Weights of a small GPT-style language model, trained from scratch on English Wikipedia.
Size: 16 layers, width 256, 2 heads of 128, MLP 1024 squared ReLU, vocabulary 1024, 31.8M parameters.
Each number is 500 + 50 x the weight over its row's rms, rounded and kept within 0 to 999. Layers, rows and columns count from 0. Numbers have three digits each. The size before them is the row's rms in percent of the matrix's.

# q: layer 7 attention query, 256x256, rms 0.0957, rows 92-127, columns 64-127
# k: layer 7 attention key, 256x256, rms 0.088, rows 92-127, columns 64-127
# v: layer 7 attention value, 256x256, rms 0.0738, rows 0-10, columns 64-127
# o: layer 7 attention output (transposed), 256x256, rms 0.0852, rows 0-9, columns 64-127
q92 107:450453551456489459562535545436407490499434513443466555512512595511449423499461613477565525472514518441473588537451441441472422514483500573477527548463504545500563601507480467465566489510467509
k92 090:519513486532504453565499531539480414530449451429522551551430530555570455417619529456486506533432568571398519489552489549462453498541545506512551478486548422592452533525491465501543530502482506
q93 089:399518540480472472546535518532492539418511493483521575476487533443505585460428529647485416621443421555578576507481412569482524363523474423504506519454512460464454508450544466429589499478400429
k93 100:452494451483547490523451497426621535500473415531516575481505555515576500542442550604537468470548504421479397462542523544498551409488463411583605430429553446418485559502524534458514410460438488
q94 095:428530429559505428571444514520552439501476474483478541495481402515419518474482506510554492556569425513534462512520542496456492500371460511557520466547516496456479522602515477420534427464460483
k94 106:471488456548582402452413505477527516545530458483426539460469513510442538531476460439504572437521500491432455548473591526494531507589499494632600411560489424468458520606545506490447508477521560
q95 113:578458538421455535514490524542501473503412480541470454541445508558523492456534466501499477472392483515456522480466522517490407520498486597469532553525521437670545540455508549502514481483465547
k95 095:537453504490529508515562505414485399450418464461458521457516495492494545407512466501545458533377486595521499510543583555526436534477556585512566458489445413554562493488481519508621501455607527
q96 101:599529421413501517466595540511545540501545377453487539500593467541570525535583540585491436506540435527505551423434507568581532457541432519488498512515439440559533531536486471560535520472530389
k96 115:459482455472523461550540510530465599519425575557517472529481448526533447502440584454536425603585420407436549536525440407490512435457478464409491526501467535534438426525488543526589464617538494
q97 077:475444534480612544466498569468551472479435474572553471532435484611600508524536501534507524482532506571453568479502604351559479564480421526511601537468528546623482543489484545474495415532467569
k97 095:487456495512493541445508551469535437525478503459439481553548425460571556451555476487491488483415622602615532534568540511489484555554464566497576521512508591589507498493537472529461495439463559
q98 091:506531474509426499492465447463496515513419468532547529501507544615614528535523444551512455555440425417501459426399434508416487551586534479409411508451598504598496545445470567582512480496450476
k98 083:497440532498503568425490520509576491447497557537531489435561454362423550450525434487504427476486484424599470493492529544423483560434497599455487506529454552573566527451534477493497576468528533
q99 093:529487496451528472486561479479516480525550447549573542466538374472389487405414502564511529540517440515530522566503498551531556554599484480563596522534471468464504482651518453449469522547502482
k99 100:490505444451522547490503489469545514652516446436514485562512460498510503553433533545493544524543517377513510574484420473522515467440462477472552452540478478534506476555547517443510521465450514
q100 108:470497445484471486462427544491510495541552382418465533486530490482612493565596420483469488497498451474493436451513483625557467458539494520544408505491467427476437363470492484521424514448530421
k100 101:569415478514544428456500543541479490369510471530552559494493488456523512522576536460429399534608490522464448485475445500577568417540479503533510527476471545480493470459515501385503543454522460
q101 097:489583429478418524562504423555504455455496523450415547486485474473477470600534518428517527404420508486484483542433532542544537366514478466515471506552492437436424607507486549521430598547454601
k101 102:444637530523502581520499439608534539516532546465539460505587516476479560602453429531443584406463495455566519488535475491444486506515467424477454488584518457449540535498494481475393492472385550
q102 099:444501536524422551476456505544509484595446554480527459504477530506601428587552527482564557508512497575522515534498572413489472596558609445584573489541428468480528552496542561487449501505487528
k102 093:450506528522416460509439491494473421541567561549391513460549477538480537506496577580553529493496493572426436546518559532564544511567536453578539478577512579349460493554448396669470445509587459
q103 099:482515453535477476501487546474559562471426498452397370504574520543465443519491527545512478491446489447503519511509485467534506583596542469455492454471505479573496529585483465386538552494478563
k103 094:530506540491526457309523511537591586483538521486362461464552492380560552521462477493514466465446543518578435428454546509504543406502477477477599478562542524486603495527527482339567503478515593
q104 099:503489571510520543439436440474526599540577484530548422528520517497563419442498431488519570511463484547546488465483518558474471483442467462506479482488441620445478387420516467475489479482553465
k104 099:488478544477569460490505505537596484486527479493549539466475511513557473470517427468602535549514475543522419415516439477513468473473485441545517487533432518557473470505560537554522474503551430
q105 129:505537551521509526541555496449501456441474601504542559548507498493523524487516457468512502498614576513470487445437381416417535549485450565507485490416551520481448532454485582462498522521517526
k105 097:536456434537520482500490508560452547435522551544557514504588441501461528506539554573472372465610465455475492502407398440521585425450498543416420566471483545503462457426463521456478504565565464
q106 093:546480391483471589493529497455405591464408567586494423522471528485516505578531461506388512500444483582526422459504444450493549492557531492468467531534505487534529535521518465560507555534437502
k106 091:470471514444530575555567505480516571445424428521468475417546458448594499405439480458490525462451421526544485490478559599454511396570469495579554488472469435573561524502443489556538503558446451
q107 094:511475507494521422557489524503594502451407554546591475518591447551498531483476479534521520516551536489575466509485587394507485580514532537513533537498559514611597445536513548466503438551522495
k107 080:469452525470474559500548438399473490603532560480445479470565463497476539450465414526464494483519525535506465534471517524559503473494418572475614491510476506545465537479463459520482517504529494
q108 095:459473455522568461385450498560422575567544511485449430534439477464498491435457536505511527530412445522499496510497554556478488533442449534463477500510445630443565517518511584425575461494492463
k108 092:458444457527464433470544558620564520565498475486470479459484503609517489492446470507563563488519424485454434535402575517461476546477438408423446558503454506446467498598502545547480435504567539
q109 122:468479410458490632462453476395539461496530433510510545538463472457568476561531557461541477453449471482454592553566518578515507481482538501542395476478519601479503472472452442436457515475405558
k109 099:451609578567517605478472502486584419541452525458536560562460501523562466502481514479469547456562505538499543573586456504450405461507565461578476537493556549455489533524533536456494533434376456
q110 090:549517484445501496570462524484480574530505565555491438495438452438476520400476500532489513462522582473541523579551461483529535455588509539442457539574460481569519372544491480486561470537531470
k110 093:551581443415545591528595498390442545569469448489348506528464533655582496490410472551540588496525458509520469563501509493509465470591485475434488504434491524468538463536401486510494491493512474
q111 107:518481393421543507538593546506527483489549377464539568475558442498547502543546543571503507547577433523522574452435519599604530433550477484524486510517448505480527552543494483537531472433497360
k111 080:507435480488584477516524468395549544472397448514456600479515415533519426520441623495488457509656482460447514499460525503530556392564471503599531563453534524446494521526480536455580461435423444
q112 088:487553476497507517481512537554536538457549524506415487471512464503428405503473524519556564500516500530580466541514505518509598533565457616554511445467456475548562512560502435495465481573527528
k112 093:496524453544479483557525560604397517557564541461525480564505480450545488531530524518430524545484644443487552583474431435465526482407505567451495459641485485634468476573460476490552537527508502
q113 122:499434517424571500599524534551533436482454435519518539484465495566543494523492542531520523525494491467534512466444579550532429478448457590552518594554501523552493595480558542472496443477472401
k113 103:544457550483496458462497450415489523410517415448479507446588519575452474449551494577522442512492468530505511394486556575534546456512524510621557555444477404456525512465498522472516489450546428
q114 100:577519443485416588475435492495448603542440514475431501550501551491565444497538560458586458461411527456529489409482399517449435502589479527412486483419511489534547461428509590540496548501495480
k114 095:498481591477534445417522536589532490449490489513535480471423493432556453404503565445563418574381536458460496443595509569550528464481503591450512524452478484633526436569539462482580565537571485
q115 092:477486517483563514505506573428490405431489571434509497496519473561496400540523419512568568439593610420522501507595451401437487492374507548478495521521527563527494495504402459423500420529518489
k115 100:523516472531466559567428503512423344486544554442548477645441507504453456467599517552441533517460608557435513571505487472461478609457540539486493459473517501523475489425456437482471572523462508
q116 095:485479506459468537449490485518456539587517462458547433506516561509496525489505505447452420435491496449485560461484421546493444463529538456488486529489603493464471471481558492617483462445520571
k116 096:539474532430566495489504604479521551468441485529534499516547536553443426530492439565462504488577462353534587466519470503517430416520489456488467598498496556411477511499475447477444505518491469
q117 112:444542569585461515454434448491402515537468599501494465509471521509424467402406480462526531458417544460470494592555458456398468525452558453462510510475513535472508415528484498463537525574502616
k117 095:441497578574506508554485443468561516575525525386494522522477504466551455447510483486522547492445513564538534630533522467371440532407480424408433486563603505559450499494491553533540536539412564
q118 097:529523442520547567483324598408481489411509550510417464507528430506507424468535475517517572499525444452608504537442454480429493480537542534448406436506486475491572470398432400536554419529509520
k118 091:540565431546541502529444385490450460511458590469484492484435432467501433439477552569534474518475583544458387473566438468410519519597501533458473459473473463511523524411441497528575538447453532
q119 100:527544459576557511566536588389545391511550560477579506494536477535516354564518497430559536447515454457571506523510428517501484490396569410491489476579452560466484549599491404495480528474449510
k119 093:524568444551567490434447575576503432481534494580535478506469393528437482525503497429505483507524552477536521502488514493475450466599569465616503368534442501465496475514530465420479594526405517
q120 094:396505500587508549481493507551393515527431551554585538530489455484505567513401530501455484618478516565480611607482432429498501504420457435544528493510557548452478522517474516454519523568506497
k120 100:416451494569486525525527569442509470514547494399540564431561489571466499415582518601493518511532484509443584631478514574515484496451473414499448512562619567479436554484492510554515492542504437
q121 119:570459475448575522583592560517565494487503416526558528480523478505579466564596497597407482572584468500497564453499555514542491455471504549546526557475471564556523531504517453500536489490517367
k121 083:534476453469512507489520613474487475449440411550485518452424496535571517534493565465486508595602465503426539473482537511599517432554457520625553497494512547477508532552553435517536442408508406
q122 086:545477494510458503449432534517520583540403475542462442495462577501561463587545496425533451497440530436520491466522473447551422527550498555430465521409507504557568525431553502460464490464503526
k122 109:510489513453457465427506564529489450495531403480436408459437542515595539491485431500536534539338513486511465469546609651622427523504501580577563451535474475564562529557545474575509524448513552
q123 094:482413471484508491533541520479497485447508500484569449439488505517443563583503532586459453522547545596493512480532531510522538479541495469595557429519593496453522509571534465507474499438527482
k123 083:498479517466565487502502592449459534441373448580512493433456558568495504483442554564483543494549412464574521516458549458517506465537462428717583458481612482450550525570529449592490471489560368
q124 097:494548555517513449577581511460508512457436526496531491514493461536480426542483483553546583521581551577471542512481403403481472438439532445495494516447534570494521626610568593508564512534559468
k124 106:419473451533540516542548524505576539649521534505479530529547448450503490559513465455480568443606515509569420560425474410436499478560441464458470508553612608482474507545489487394441433472488562
q125 115:431494615547472428518422492509453506452417573468518455428470554510445511542450548463512528463441543508530508553484541402492539522415505508534564492511493489463539524484510440433530480552535531
k125 085:494544550524458418528446463629497441552554546418515474509529511513547541457537462585501561415404515637489517562536477496462460527470522381430571413503522400583484497438465542573479474539476508
q126 111:528485421457479532509564541502553485490570410504492477507458433522600445571577535494510494506528486546509484472527533563643517414578478487549445441527558429496467529497489453581418486448504456
k126 089:515498453438580529481600579561446424534437483605524502601475416505496451430573509477526470514462579478495452446544420486581467534621579692571603465445427532626591446523553398351492523438576496
q127 099:505537505492481486446451400535494621471534528538413452487464535422386473444420545641523469544441470545535575513541531562495444489520476540485513460507485434479493478444507565489525477541511549
k127 096:455533357481526527603563502548463599532513522539472423503509627500487472533565521609508445552547494446465537513483535431470482484431497515366428546508549499455485501566542527544535442517575550
v0 091:472529563366445623547577504541456540587474487483529377482481543548547505495482525531451461500526491525488504500525538532447437521526568585495477498482480417479507460475512467518376438526484519
o0 099:506484506457443518477495521577479550511491447596559476509493471528594522418499450489432457536457460522406474506522558522536488533537492521567512596497490477574549427493449509485422431533545507
v1 110:606457514463558513495475484498531480459522480501553514589435477478542457491485448513487431550497470470512409495489407468392573499484411599516485424451530526550514480573493480506519561569501434
o1 117:493550562467577442498444424408458484513499550453449528496511510539508408553553449505514500551546456473521486433508447462415522629442508575453531330488512581425498521490467547522551558517505442
v2 084:482450470381487509546599511489443530523471488447526490580538540493483563504427503507436488554541481580522460510513503514467466555546617606496585462501536388480513490512496483507495483520520507
o2 091:518507488442430511505513511500443519575536495619533537529522593550453533484470544447524565561495526500470440474456478505479482512624444585481531502440471445565487482554420461482498542507584487
v3 112:608481534396497439501388462521570469452513493531470558578446400503455497468511448514550465475588478424496509449423487512553473423485412480509525514340540500523520545513495491506516509607481448
o3 118:437562458438478466555460469445574416443537521491476539488449462491470436571438469482569465524561497398523542519599515459546474522510494578507522492414456542431406489456519531493540517514446458
v4 099:527497499447528463492497454533440543556472528474459558437541461518451428511465432475617492410577490354489491459516452486476384481482598493483550501433508495518501475577511547501537474516517548
o4 107:558498453427455459516507456510537550490540519521497546516537535496415418408438460467606514388594485427543525548487488488557486469528541418505467483465498483476522467545491571529497429529462491
v5 106:678428521415498569527472513469586459505492472479518483573520490478478398505450444515441429552481465457511409491519444525404505582518458575529510475533561413504482459474482498522471478528492435
o5 112:540470445477507526466492520445504533587463491527495513492515554474537462503480467453520508610492442438558439472525491492447495626456470581583565491482563472468446423510475526483456528469484479
v6 101:475492482438498527469508477529526455514522515533499430390511491551505505565488475488546502490496449450506435509535480495454430474408529497511427431511401539509502516513493536566487443480457508
o6 106:506502457516535552488445502519560516432570460511521518448525379512568438476479487473526436514552355490516459504490521523481480530434537398584511495526510546442548453483472605494437321476475543
v7 126:317464528651440494497509547508477468408525539498490510454508538492536462506542544473434520466477570491492517504414470507578518558503535501485538540517460542485494459488493499502505437449524563
o7 133:521472546557463554486561551564536429440493495435452469438512538464533555475471521551560459544446555498561476525482509489508522477466551386477430462493495483513536502510497529503525444545590546
v8 121:545538490454567539469511555525523549459461527458551552503367448518482454489462590494513395502567499440492512540534467485463479491478551484472550484491464393514498492503507621489369506459520476
o8 120:572531475463480500394493540490437485567554559462531587504532424532556436495514472493479490477539568453506485495507470474409521443537549532467583514474522481496456554553494557551446417522539367
v9 103:487504410541494470549539462470515505506436506471516538553500505506554553457474510523469511546479541511535477532505483460414516483545429631489536513523607504553502488486516486490576533539516505
o9 106:375509535488525463530514449412501472543462534556486527530494555509429485515464574470490555557498594468494566489516475483448512458538407565395465481501530494496486521474509412526525626451564504
v10 098:549465498553503460462519537503600473435517507495514622576477520509465601511521490478537496511541546510491540500471454483565550459494471455479533496509562418513501539477504502484463561490488491